Weights of a small GPT-style language model, trained from scratch on English Wikipedia: 88.5M parameters, RMSNorm before each block.
Each number is 500 + 25 x the weight over its row's rms, rounded and kept within 0 to 999. Layers, rows and columns count from 0. Numbers have three digits each. The size before them is the row's rms in percent of the matrix's.

# gate: layer 4 MLP gate, 1856x704, rms 0.111, rows 444-467, columns 440-527
# up: layer 4 MLP up, 1856x704, rms 0.117, rows 444-466, columns 440-527
# down: layer 4 MLP down (transposed), 1856x704, rms 0.0783, rows 444-466, columns 440-527
gate444 105:470459456521504510464502519486492494497493480478524514478489449475474514523493517530508429520520447450491472479547533504486522514503516509481458457501504469519492456519493520444537522473521516463510439462515477535471499512487483519481494510515507484502506511467496
up444 101:522512501440528482483518548531494489476495527490483540531512514517482492510469448512474463490516528508550583473485534492500508488522500519503484493499473503501541492495529521514470523523467471516488555484491485495501478526484508470488510466467541500535500499515492
down444 096:517465537525515509524513502519530495476517509552472491547470517483459540512467533479454515537455558500488511499497446456495491505524487486480489515521498506496504534532503488462472488500466512493490480462503470497504476514494493498497527535497477538464522476491508
gate445 100:489509502480491521467482508505542532489516497475547542482457445498475514487540507505501491489475478484471499473525494506485503523506507514459494479474490506492491495519442484473539528498501486476524543555538486497490495550523490506485463486467518519512476494501518
up445 101:505491497551511541458495445514526515474502493485517512540483506492542529475514514499466543494498535496477495476494488495518513561496502485461491517465473549548513516503438504541526498482513503511501481515459499524536556526547478496517522525500449466475519486493494
down445 100:473504530485564487513493511500539488513504472500497515479514525433497496494461506530485464495530520496499524501535509509500504499460470494531508496561506527513531498488500507477514451535466517455511468516447515504506473459474471505494493505496509498492539511515479
gate446 102:522480529483483506488512495527521553500487499501507504515464486506489534514493441535440478522499534494514496475497519539542458517504516497486502500490503503504501491547505487486475516490548556458453487488514471489527525461501449457527481485500488500516467475477532
up446 100:515519500513459492505479496482493464480523488503515436494501515476502496508509517486546510467502513503494484490495529528529506530495480483521484463508480510525521500488498546514467554550482469467503484541529507546481474486517510503534486480459513454474501529503514
down446 102:481491473481485480558473544495489484557470453493534520518503519511523551478495509514500441555509537547495503495470510503496499478527495503507494517520513499501510521495494554521519499476488492534507510460487480503497520503516535501493491501486494513550480479512488
gate447 098:501487548460514499525553494494504532521543512478491484493502481501517484502530477504501477529484513537471485518496529469510547507475515479536511482499489476487498512451510518459471542498518546491525497502515507539562523489451455479525493512505514525513509476493434
up447 097:446477507549482481520510563519535472555475492531489458525520542531478513485514457509513490510473502496515490513534551516496491530480520522520485474461474488502506533539477548522488490484522489518518509525524507465525539464502527533473483481531475505507532454489507
down447 098:512467465519476549488498503506464497490507472500511473519551494505465512464452490507489512482535495492482486506507532501492458492526514488454501523494507504500526489486482495469465523537542474511491512509484454521513493523482569447446521491481498484488490499528526
gate448 099:516464468502483486445490495480470518494504492505525486529504495445533490477485512517531510516509497467524520489509514496504535503520513522518479484490506508534500451495507523480531479516512526512478501514511479519545499509488484507502523502521466459487495499522511
up448 094:526503507502503485508475457480524475483457522482507516520496480459461505549521469505503530504522503463482457467454496474536562501514490475500510481488519534492495446508514475523471462513469475443487519432481515498500477505525501474463506526505492455534549511551496
down448 097:532489493500533493502527530511466530515488501500507473512501510508481508482497487473493498520533455544495511518528478486429502475561489499493514476486498468505551554467508510466466508495457507539495480565532523493482503456506553491565509471456514510494513514482472
gate449 093:508470476534493451484514556488500472487480539499493502522496467491501557538554500481539459481502514470459520469474512515498519471515495507453510489458544522479475466505490472484474544468465458538567491475503471507497497497485499531479488472517529471541516487522512
up449 096:461490519462499478508521495477507496473538510478528492499494463529494483539525543494513486498523491468520496530493444482477461510502567483596487506496525524517500459521578518486500454483492498463541448493547468547532533507520540503472475519492535508510522493449497
down449 097:529466533495506446520510520511537443494474495513491523438494475465536514497516544477492462492479501518482516476532519458502493513522525480480517478495550512471474480521468499542505494502541503496521531486523441522465423534527501499509497495519493522460507521503483
gate450 097:503486521533501511543477447503505478552535479540499472463493496486462555471500499525521504513491505477521529468520482530489456505509461541548468522499479558495496527515507487525445511470480498435496540531498509501502494501455515528499501479454494514480484520497494
up450 098:498508484542506496518492466469481508536510509519477491489511478495460493501462514492486497503489509491513511474528492507494464482540503517543567459499505496539477470523506483537492546533514521497509509539489518495512504547480517541499507460520470472524469503509503
down450 103:507494450491509476452513479503486466492487498506511493481482538483523466504562526536498504498480504569475480539498486481507489477521503487509513542512470506492487488504475487492428507485507462526513521466448462477538488493493505481479545459490528514501489520466501
gate451 096:523468503495529488501483504487540514511509536419479554511504452502511477505483490499490471513475508523531511483520507525519533546497507548501470485486525492525523456463523483535490491465526477492491491510533482498493528478490501497457508499473519472515489500479470
up451 103:515506484521505510476496507496499503448489461534516494464525474431486498464490494559514500463500460507517500477492508499464506532459534482504515501507487489483557590468474491492509480498493524513505514477479427539499495496498518477556515496492471543507486459522487
down451 100:528558482443514517499518518499530493496487507529519564509525484528541512502463530465501462489509504513533459441513508495529480492513482493529469481538511571506488495483475495495523503490468506492509485524488498514521524484510479503488482515459526484513466508515472
gate452 099:498526515504508521515482488474470463494531508457469491602539437549522494508479512475484524444516482511501542483489475481480512501506500518519512509496502522487519537504493525499518516521519488478478493500539519459504545453516519464495504476496520466493492477456478
up452 100:498533534487486507488501526485518533480508464498509519521458536492523504473498476544530453527464471507434534509531481472518479519544500523501489501504447532507493495473503451464505513529512459513545478522528564497501513481479474471483494488466485550532493482484493
down452 104:482499496558520465495472509498480539461460540481514500513467490463506496473520449456507535524470517516487515513477524497508510523555517521489471483464527447510490517486497459471502494514451482494495513502508549502533510454496512478449498469516501507527507487420518
gate453 098:502508507481436463514533484508535541507509534485508533472465533485529534518474496562510501490539517492522470490499536509543474520434544461482499503475526502485460500465516476508493481512470525512546517507520479501527519506508479489490530464468504483492497524516579
up453 097:484460484491486504491426497528491473495499483511528477452475533508490503490518480533522495517482551466494518479522523523509526482491517485511446492478495506501500468518514486509533459498510470478505472528489504464492492473487476503477515483527465512529492499513535
down453 102:522485515507484489483500497536505538530532522504513477486513528513520498472520523502527464555543528493523519513468490499544488516492478488545505505460555468511526539561499496476435528530516524560572526494569482508531472547522524526532537467514453498526518492554526
gate454 105:463499490528493539538496492548452487488514498470494492489489490520499544505469541538469455509504518545472486514515492509522498545481540490483500504482479463487521524513523508462500515495512507490480451438498471500434523472546519508532504503464515464475498473523508
up454 104:481502512490508423509465466474517499485524556466482536498491508517476484522475496435537478498489522461484492506481561502500543519492486474513497530457478495521544486476496421517490543522507484478524477508478509491501511560531508507498509424495478482558500457491482
down454 098:483467499519495542529507504519505460511501479457512519478547506504521485514514454544526432465490519492470489491531513550482511531535518544496488532503514505501448524523496529508514477511520485492484511512538502510523511459501472490470512508515472500487449502491558
gate455 100:471496484496521515530530511482479555499487529446488536474477515502477492511515502502545491498539537537527506512523533461500539498542481494495527460509490469495502478545491479492465493503532453525507554483482511529510524484513473499465508488480540488494510498465499
up455 093:503532454492478480458523455529486525474523501494498532487530515494485487497545475499522484463485515530506458465499519528526514532493509480507531480523502465486438503482483482482521514487514495520535513504480591490441487517498508489535496509458508513498540472450508
down455 094:485481491539501540524509520515516506538522495534500478515507520567490465513544503525506501470471494487493465492510497505484466480499454479498505531490496527522470460508504473530497492513526476507517517486521424532471501524518478445525495513470514464499483528488508
gate456 096:529493470482526526499518492522467514511509474457486550521500530499531530520524578485472477531481512502522492487510512511498504503512489477487517510518527483537484508472521508528522483494505440504450526503471513533517504474494475505504515478451514504503513476506518
up456 096:481511518493459545537477518480527490480546521516467495496503499469476490509494497484459460511525516533480469513500500501498476447483503492481476482489504455513533488489508519466494530525506478499511564478519505505529491488534503456469514506492524497501504490533473
down456 099:504494516516511508518541504494518533495524493517512557513499481534482488521487517496476497554512501495493501503501498468529515485517527504514529530509501500494483547506524527489522457476505495493465476492527531506494511500514514514527509482535476492511526475543546
gate457 100:460489525472513454481548526480509450435497486497501501510527460482500463503513495518521496489487461507532487504523545529497477491521486518518508516510543481493505472443494484553468526473492511493507525466509532500479537531532490452526458530470525511482522510500470
up457 102:510460515497534517520504492507450417475467511451493480487489464504501517495488484473497509497442497486484520480495539471495474520496483525485511514457496555490521503488451479516499503479506468540498502499475497535470520500452488489509462518462479483535521482481459
down457 103:484481512502505475473522533450535524495475475510488530504464506539498549507539524512503435456508488509482469518542473498531529513458506495504487533462495520495501480512512506491507539512516503437518524560505449499479435493480491508459473521491480460536458496495503
gate458 100:490474468469463450458515509467502550502481490511493501486525484510482480508506501520537472469504506499546475499459481442523501492544505470498473515502532529505495548489451461472500490492541508484540503497532524496482553568472479493497538507513534551518521529487505
up458 099:470447501536499514503487500479489481460519481535471500507485506508478471509509455483515483505502469501496489484506464513491465491488485524488503515521493426542525492537481466496466526484467496421483525518501546519509533509457528536527553463443514494493502538561501
down458 102:498508499474509531480546494500527496521458526522502524477510525526507525493497513517519514540487484476498488506495529529497532490461493496496521526531510517484550500459518474502501558513460499501490477486535502507488471446462482520523477516504525453499516455464502
gate459 099:514502488506518499473463505482524505502498488487517477531504481488516540471564505428534503476488517490478441512529527536515525557519498474471471477497464530518477509557493527502518509507516476504473443475505499520508494467506468530479497518464505561466526525490509
up459 098:479449526523485526545510522452485486510504508498500512543517465516484524523472497508524471539497547459459539521487490478526498490482512516486541453494466447516461478493500502502474493496471505469510506412508497500504532528462515531553487532507506468494496456506513
down459 101:445499505501474503535420505496518481480472467498439555549536510500486532507465477531474515506541522493502508497540472505491480535521480553499518473497507543509523535523504486532482513489502515484525487527503484515515498551457504500505456507505509476513505504528496
gate460 100:549473457497510519469505487519554480475534540488484474479464475498532527489533450494536534478504453508485513495495535499467491493466520467473525449514539545493503504488467517496499493508519513495504512517535525517479506494505488523536464485486446514520523479507501
up460 101:464490512523520536522480477513486489486559493495504517490503589496505488464546453459539488453508483504563468492471466471462486538523496476494494495502448495506532500490536493498473524493496520467461489430525478537501534504482499517511517526497496492464534513491524
down460 102:476521478543463482498515522484504524520534437532516535499507501542529472503527512491500497450521510511470511494512502508539521544504525467512490514497464507518508518481485508477490477472509534460511498496480506566501445480483519514495483490479580511481509504485489
gate461 097:528434497473484475508469490479499494507524453438532524513436461527502496506513513522451460479490532456480517523499470498510558436509512506507477495518492559493497524535497489492525490515501545510470498467502515519496517486499482475480514534518537532487493545502485
up461 099:477518500479467533432508465494508514528520519490503480498518494508467512496534512532496519532472511515508498532535511504504487485500498478496547515507466478570526531499514503517499534498506488464532535515496485485513546482493470500462489483485491449499509466522512
down461 099:506554450498518488505492531506494497482471462473543507498520495491515476452492508498504489525489520509523487490470529490480537490485477513419517491470498499491499493524504470495510507511500486503467511495456516542515549498489510489500502512527556523481524537516513
gate462 099:546516526565497518510463460473471504538523484490496500452514508528447526460500499501489481473513489476488468518515489507506463512532491497469483490502490467528503523532488533486522475482486459489515470462513552535515515498518481536515551487498547536505494487520546
up462 098:495521503467510437487524484507509546530491505510460463452496517508484514531504480460495488458487524488495492477472505538504540510529499475505448492536497499510497495552522477513479514535486525522508475470548498463491457530486465478534494509524507483469507505527524
down462 100:502505487463539464491469479495529467509480556495495495460507493440507477504512500512527522489493488524512524520488473532508520510491479540501468512535500521496448458511489493475499460512562495486500517488473489528498466529476509497490465532474519478457496496491513
gate463 100:519490478470566503450482480468533501512497486493524546518518487519496495517523488495485529507506523480495522541489474497482509484500542459489512520507526526499524473495485489470487522490458488512476498532516534527497510508472511500492509507462432498540509456516509
up463 098:543473465499537487509523532510489474509496544503496505459505495463516428509484519515438523470501539505512496541533471480482489529506480513503515493522474531543527525561487533500514489528483484513500486509498497491457524493509498530543495484537474463496463487515499
down463 101:536458473501490500532503527482505519495512495472461519519559508473497511479466500462470486467527530473517475515502496558511499502484525539504501513505521476493503516488474534470510467501472500529516487518480530523516550483486514513447482502444569495497513564470509
gate464 099:511463520513459523507483493513454504489494472462527513514454540523535483515522523515504498495506522521509467498526480501460512524510531510498494516513533535495508484475458529464502511468509439491488506499486492494507494558505503511548492495490510464537485543540514
up464 099:509487532510495506494556498528533497535503483499501490500518514514503482457520540475498470520517494521533531498480492525502478522531500436495493492479480485475496504510536520506464496485506529498465498504499547507491471528504521494511491463502504499466495469481508
down464 100:452524530486494463536492471477520474477466465500519489488542562533510466470469469539490522477551490486526514474512528512453477518513539499476488506478501477516493488480483506478491475498481501459500482571514545493520498484465497506538530456493458478428470538486547
gate465 094:500504525483465494497489471493510506509486528511512530567498499536524484535492550482518525490534512479476542542514521511493487505493463492511486499486485454507467448511485532501497536539491478533503490448465497427513533500472514533469502529493485577501482451464533
up465 094:493480482465502503478523507536473486517503545489567464505479538511509479497497514489502524491477476521483522458497454504477467530459507514499476487520470517500490514502532462498506445509512527475514469518502462553484487458534481536470460468489466493532501470524508
down465 095:494526503461527472533438454477482517467466515511503548526499460540449521508505501504516518490512492507530492535530494487464503498522521473521502547519494533506493481494476503487458531491517477491495507496523536493499495494516500485461516476504514505529528509513475
gate466 102:493510493481499499499504485531534477524481509502478494514452479494447465499510497508477472437510454523472497465501499489487556482506488490464529504504507474490480492486479477473462495501510464478553473507520524510469485478543496503475515485509501488531486503526485
up466 099:512546465511492519519515470505489522489519536491508509506458473484515500499501476497511483504481503474461539513445507478488483491519467539510540500527485507489513462523504512500494542522500497503503524511557487459490521544508514517482506507505496452555472525484505
down466 098:485462474494504470472490509513535466536497441471492454538535509517527509415497512527498485498480490521515517494514479515465468467496517454481475482518478482494495490490507498534508481507534526472477479496503486523466488481497512526544456529536479559456487525509519
gate467 099:524524475454515480502500462466522485475510492465513494524504482473509493488497489469547497533489487508469537467521544493526527505470523497535486476428546524485457477545478509503524512527534439519501529516479497499506462486492543538471496523514470461447464519489487